Weights of a small GPT-style language model, trained from scratch on English Wikipedia.
Architecture: learned positions, tied embeddings, attention and MLP in parallel.
Training: a variant of Adam for these matrices, 195M tokens, 6168 steps.
Each number is 200 + 40 x the weight over the matrix's rms, rounded and kept within 0 to 999. Layers, rows and columns count from 0.

# up: layer 4 MLP up, 1024x256, rms 0.0702, rows 155-160, columns 0-255
# down: layer 4 MLP down (transposed), 1024x256, rms 0.0497, rows 155-160, columns 0-255
up155,200,139,262,195,168,223,220,246,239,225,192,164,254,234,256,199,163,206,202,184,297,108,260,209,150,297,136,136,227,194,257,250,249,178,225,193,162,261,264,180,248,226,224,153,169,209,189,194,142,145,221,253,144,215,231,207,233,96,127,189,180,175,232,173,207,245,131,196,182,208,177,179,148,211,192,176,89,169,234,200,271,157,243,255,185,157,199,242,198,189,259,174,180,168,198,167,226,130,275,227,209,252,153,218,164,183,160,218,224,258,190,225,205,143,196,248,202,217,193,225,189,214,175,237,249,178,169,207,241,207,201,254,192,201,204,202,234,248,212,174,220,135,167,264,224,214,144,256,186,177,227,181,204,140,166,290,197,187,199,241,192,175,216,200,259,232,110,106,183,183,228,185,174,206,222,182,242,231,245,256,304,195,193,202,222,89,245,146,106,226,208,274,198,200,154,221,191,231,165,181,207,145,189,178,196,162,191,178,173,212,192,161,199,229,216,207,161,224,155,196,227,315,207,161,128,157,195,106,187,237,167,153,258,183,253,284,204,159,190,213,226,235,165,200,172,209,198,193,207,184,187,256,214,243,128,205
down155,191,222,201,209,202,263,207,163,160,247,199,215,183,169,141,174,153,139,216,202,206,233,133,218,247,158,198,217,201,165,217,193,214,214,193,159,217,239,175,263,212,245,166,223,213,165,192,181,235,174,161,156,152,187,235,244,215,174,244,217,227,217,197,194,158,210,208,202,155,213,225,172,152,188,181,186,158,151,183,166,194,216,202,180,178,120,227,211,243,188,202,195,155,170,190,141,218,199,235,131,214,211,230,182,200,194,227,222,265,241,213,215,218,275,190,181,185,225,198,172,127,247,175,240,184,196,221,229,140,235,186,210,239,174,177,167,206,238,184,224,205,249,245,235,232,201,266,185,203,179,213,174,189,191,203,145,273,211,179,209,219,217,199,189,166,162,214,190,232,171,211,188,179,206,186,195,214,148,175,224,231,197,188,241,174,216,244,226,198,186,159,169,236,205,198,211,185,176,255,228,152,240,220,201,251,232,215,203,215,210,215,175,202,154,229,158,193,131,233,165,134,210,174,185,180,171,210,161,230,246,178,246,192,198,196,211,235,214,182,221,159,208,157,237,195,190,149,231,205,197,209,202,157,215,189,224
up156,202,158,182,241,211,157,167,226,211,134,177,192,203,260,148,169,241,230,187,228,234,164,166,210,165,240,193,201,204,178,231,235,215,219,280,272,173,152,173,185,255,183,208,163,160,230,296,232,154,138,228,238,254,208,187,186,238,249,138,185,164,179,235,181,230,205,221,184,163,208,176,169,238,185,145,199,107,254,243,250,283,196,316,276,166,152,211,250,240,213,279,180,184,198,198,157,251,161,255,224,201,238,170,231,149,197,187,228,228,183,144,245,184,244,245,248,138,266,236,157,185,245,234,161,152,145,192,181,248,206,185,206,198,214,201,202,208,210,192,202,209,177,181,241,273,230,220,251,219,145,205,203,227,148,176,230,179,138,222,160,111,222,165,171,233,186,129,113,292,214,204,155,188,214,244,248,242,200,163,168,178,259,149,203,213,187,230,209,231,206,130,159,114,211,227,163,167,260,180,266,233,162,202,180,210,209,114,145,126,181,171,180,254,215,181,216,183,278,176,175,250,272,182,170,196,247,218,136,195,194,213,230,173,158,233,289,177,245,209,183,154,239,169,133,228,228,174,214,197,174,91,193,242,214,238,214
down156,252,157,220,135,184,198,183,239,251,234,162,123,219,170,205,289,219,195,252,186,249,134,195,192,191,234,200,191,190,175,171,200,136,260,212,164,185,127,172,270,299,262,258,174,143,260,206,312,291,210,116,198,171,241,219,225,189,217,185,96,188,195,197,166,224,118,227,220,208,191,248,186,227,211,46,174,141,231,196,224,198,131,219,264,188,249,187,197,167,204,243,194,249,68,186,247,244,270,217,205,198,235,222,222,154,232,136,150,221,298,107,108,163,293,237,165,169,254,243,238,125,234,152,159,117,94,157,206,224,182,293,218,148,279,264,201,230,128,271,185,163,135,188,195,297,239,123,298,189,241,147,204,218,118,173,244,149,227,251,184,108,190,303,217,271,129,214,257,205,251,145,171,204,252,105,193,252,222,247,141,237,262,166,229,94,181,109,164,210,172,244,244,83,231,283,205,188,243,140,198,207,175,227,160,202,260,190,220,188,301,39,141,242,179,212,221,241,193,167,160,170,150,174,145,218,232,153,223,178,240,280,83,198,231,277,246,169,186,218,219,263,187,253,205,145,263,143,272,195,200,215,248,226,200,271,195
up157,242,208,172,217,241,115,208,159,154,165,167,291,234,251,192,175,214,130,192,211,203,167,245,169,212,199,225,157,207,198,182,246,160,181,181,296,233,203,211,167,248,159,208,238,156,283,161,164,184,127,259,214,202,185,198,208,278,292,266,180,209,193,179,220,183,126,178,271,262,162,159,255,176,147,184,197,244,126,158,179,208,171,280,180,215,147,220,169,167,197,329,171,189,224,210,203,159,196,174,226,186,214,213,213,147,232,204,212,245,177,155,252,193,241,185,159,192,178,206,124,140,221,207,181,139,128,188,136,216,167,248,183,215,202,219,226,237,249,176,261,240,287,139,204,242,213,172,175,191,257,321,199,266,186,176,165,185,175,223,220,233,221,157,160,258,135,209,239,209,146,159,170,189,174,260,237,115,276,218,178,268,218,182,146,195,227,285,158,164,225,208,265,205,144,223,178,212,114,262,228,220,174,190,211,191,257,164,202,203,200,228,306,275,177,218,242,162,200,161,184,184,152,258,163,235,208,163,203,193,152,178,167,173,165,200,189,212,160,167,137,238,151,138,238,161,175,210,268,183,152,218,270,286,179,176,165
down157,134,200,157,213,237,143,205,108,221,197,208,282,210,212,266,134,163,195,212,189,304,218,186,208,177,195,261,168,178,212,207,225,165,233,192,215,169,175,234,141,181,180,188,215,231,150,114,189,133,163,217,242,171,185,203,257,200,173,212,229,203,202,232,198,157,189,166,213,231,145,204,241,261,172,196,208,218,279,221,96,281,164,221,204,227,163,186,235,253,188,227,182,115,219,249,174,206,257,170,218,234,191,213,214,203,228,169,290,249,278,209,207,186,274,151,218,212,203,202,234,204,211,160,134,180,190,225,181,158,168,185,210,155,198,186,198,175,210,207,159,162,230,132,283,171,236,203,177,180,218,232,119,188,205,139,171,197,243,210,247,226,201,208,221,118,122,225,231,209,175,207,286,175,220,186,187,228,233,216,202,218,184,128,266,269,170,192,137,151,170,210,193,276,203,208,187,223,162,277,210,180,261,211,215,159,232,216,210,260,264,271,279,232,147,203,174,180,166,133,186,220,200,211,251,269,185,192,132,143,181,111,203,232,143,145,133,176,178,216,140,224,137,232,259,158,200,119,217,240,97,258,168,194,270,168,184
up158,231,190,178,144,282,125,135,253,166,195,269,168,220,154,179,214,289,190,181,192,214,174,202,229,222,200,274,265,191,179,225,224,207,262,148,265,208,195,223,212,177,179,183,239,197,211,223,172,170,168,193,200,199,216,228,214,166,322,231,233,168,244,164,168,202,180,203,239,191,295,182,178,191,216,199,190,211,211,178,264,181,224,181,148,154,173,198,177,223,214,315,169,199,142,162,199,183,197,213,223,191,140,171,189,188,174,205,231,223,172,258,207,147,257,189,259,199,185,134,87,180,225,234,268,160,168,205,200,199,207,328,127,191,212,109,199,176,140,209,174,123,243,147,153,170,217,228,263,188,138,176,235,175,152,232,232,208,187,180,202,223,219,220,183,313,165,189,162,173,277,158,199,123,219,206,242,207,229,165,239,199,204,81,199,184,275,262,267,259,223,209,198,176,225,217,215,186,188,164,275,234,253,232,226,195,75,177,199,192,163,216,214,154,227,136,242,179,191,222,230,229,176,226,209,123,216,178,167,221,269,228,288,96,256,190,270,128,214,137,214,176,191,214,176,227,167,236,139,142,184,189,321,126,172,160,196
down158,247,155,192,241,175,190,193,190,218,181,269,205,130,182,202,146,205,176,241,196,203,215,114,247,144,156,226,219,232,166,237,142,163,282,131,222,200,235,167,191,308,162,201,233,256,221,223,114,214,236,182,170,223,250,197,148,174,207,227,233,120,225,181,185,216,228,193,216,252,239,155,114,213,140,137,190,197,227,198,257,199,231,217,155,196,153,178,201,241,209,238,184,221,214,167,212,275,221,213,218,189,141,188,166,189,183,193,274,170,210,208,233,164,231,290,244,300,197,253,147,225,214,173,240,226,227,205,177,226,248,202,190,234,180,175,166,184,209,188,274,201,197,231,173,173,231,209,178,209,118,157,200,213,211,129,211,223,151,145,211,183,127,218,238,204,242,205,213,207,148,168,174,187,219,253,173,127,165,193,173,146,185,196,195,191,105,253,280,176,240,191,139,254,159,247,241,214,226,203,219,109,212,172,204,204,243,189,251,226,179,150,174,171,187,151,154,170,186,256,304,236,209,222,176,134,270,207,206,173,239,261,204,212,208,199,189,169,144,187,248,179,196,206,194,177,158,124,158,242,247,167,257,180,186,216,253
up159,200,220,200,196,164,237,130,170,215,159,219,159,204,229,178,219,239,233,283,140,208,232,218,189,192,185,243,216,228,186,234,217,164,202,162,237,215,171,119,227,173,200,194,200,202,243,213,183,181,218,204,208,212,214,162,195,262,218,214,211,164,224,228,175,201,212,194,190,196,314,254,203,198,198,245,187,217,199,144,240,197,192,168,213,181,161,203,141,197,195,223,217,212,142,180,218,219,237,240,202,185,138,161,180,222,215,177,159,192,164,231,243,191,197,212,203,177,200,233,158,211,199,224,172,164,188,227,155,121,162,171,214,125,191,186,209,196,172,188,175,156,216,161,202,155,255,192,123,218,207,196,178,217,254,181,130,230,225,130,205,178,170,199,241,215,196,204,183,196,295,171,180,189,208,208,182,190,245,196,194,234,275,192,219,189,239,154,175,249,234,217,208,169,215,195,245,236,162,174,184,215,345,175,229,194,215,177,225,163,166,186,220,162,220,240,234,190,205,211,226,163,143,213,182,176,196,190,162,178,219,257,227,172,217,192,229,233,180,214,177,166,185,155,163,206,196,205,183,181,211,220,164,167,241,203,171
down159,180,256,235,201,142,234,212,230,212,165,217,294,241,178,193,192,171,188,147,176,197,257,175,209,206,220,202,190,200,232,209,175,168,183,199,173,204,162,175,184,179,199,172,186,213,240,192,192,219,208,140,193,172,193,172,187,174,192,228,156,191,215,198,135,248,185,187,226,170,195,225,208,224,192,231,186,171,174,230,214,216,228,224,208,194,146,208,203,168,216,258,187,211,249,186,165,196,208,208,178,193,215,214,166,218,200,252,294,246,201,193,197,207,228,192,175,180,205,211,198,250,210,194,178,221,224,208,175,198,249,198,158,206,235,157,161,157,237,169,179,208,234,243,237,163,159,232,178,141,215,217,194,144,215,207,201,218,164,213,203,227,213,228,173,195,185,197,197,200,172,218,278,153,173,180,186,170,139,181,198,218,236,199,197,219,178,193,234,147,200,190,199,217,182,227,154,159,242,201,181,200,219,213,203,199,218,220,248,181,180,193,181,200,205,208,177,220,179,214,153,245,230,193,206,208,198,180,250,225,215,155,191,211,234,179,199,176,216,234,184,255,237,221,248,213,170,168,233,235,174,182,214,153,259,205,248
up160,191,213,210,174,273,198,141,222,178,205,204,182,219,278,123,181,206,203,227,190,209,171,270,235,133,262,188,163,238,138,339,200,161,167,236,212,201,194,175,158,200,217,222,115,150,266,195,258,162,172,218,245,199,153,211,146,186,196,146,203,200,168,220,167,207,214,171,225,262,208,228,216,228,200,105,206,169,198,257,232,239,166,253,204,150,197,212,228,214,195,299,149,180,195,214,218,255,192,237,176,192,233,141,244,145,136,174,217,237,171,191,203,196,159,239,127,185,230,196,173,173,284,223,181,261,166,229,141,193,188,180,247,127,264,210,271,212,164,109,237,152,148,139,261,217,242,101,208,209,216,220,241,235,193,226,189,194,107,160,134,135,255,241,218,239,241,145,208,186,230,223,132,153,239,297,268,194,224,164,185,238,261,84,234,136,146,237,200,184,215,233,316,170,192,186,193,119,269,191,259,224,177,222,181,226,186,163,166,201,163,191,124,180,219,202,203,233,241,196,222,199,193,235,148,194,194,139,146,256,198,215,251,177,166,237,188,205,251,189,190,167,218,223,133,186,222,190,183,167,152,183,270,193,197,226,136
down160,159,187,159,239,188,234,227,112,169,209,208,163,142,142,188,217,218,201,235,208,196,221,119,241,156,218,216,174,183,200,216,216,162,187,216,178,238,189,229,187,250,258,191,170,103,171,180,269,265,222,213,157,144,210,242,133,209,172,253,193,160,197,170,170,207,263,217,215,205,245,190,234,235,199,196,266,203,181,155,162,232,187,209,172,197,205,167,178,214,208,236,99,189,225,212,219,189,198,186,216,189,227,223,180,187,168,168,73,259,196,211,152,123,383,234,145,238,184,145,220,160,511,225,166,192,245,205,196,192,202,254,232,252,226,210,235,247,227,202,192,222,189,239,136,178,194,240,168,192,186,146,216,261,209,159,205,165,304,218,142,198,201,224,215,161,188,225,193,238,237,105,159,189,177,3,207,171,211,149,186,237,263,158,194,178,176,255,264,208,230,219,249,169,233,190,226,177,165,153,150,170,257,184,183,133,213,205,79,192,295,225,213,193,254,193,167,271,171,223,189,207,204,228,257,173,123,242,231,225,194,178,245,213,201,242,191,193,165,262,173,165,228,170,237,193,171,205,201,176,265,104,200,180,213,126,99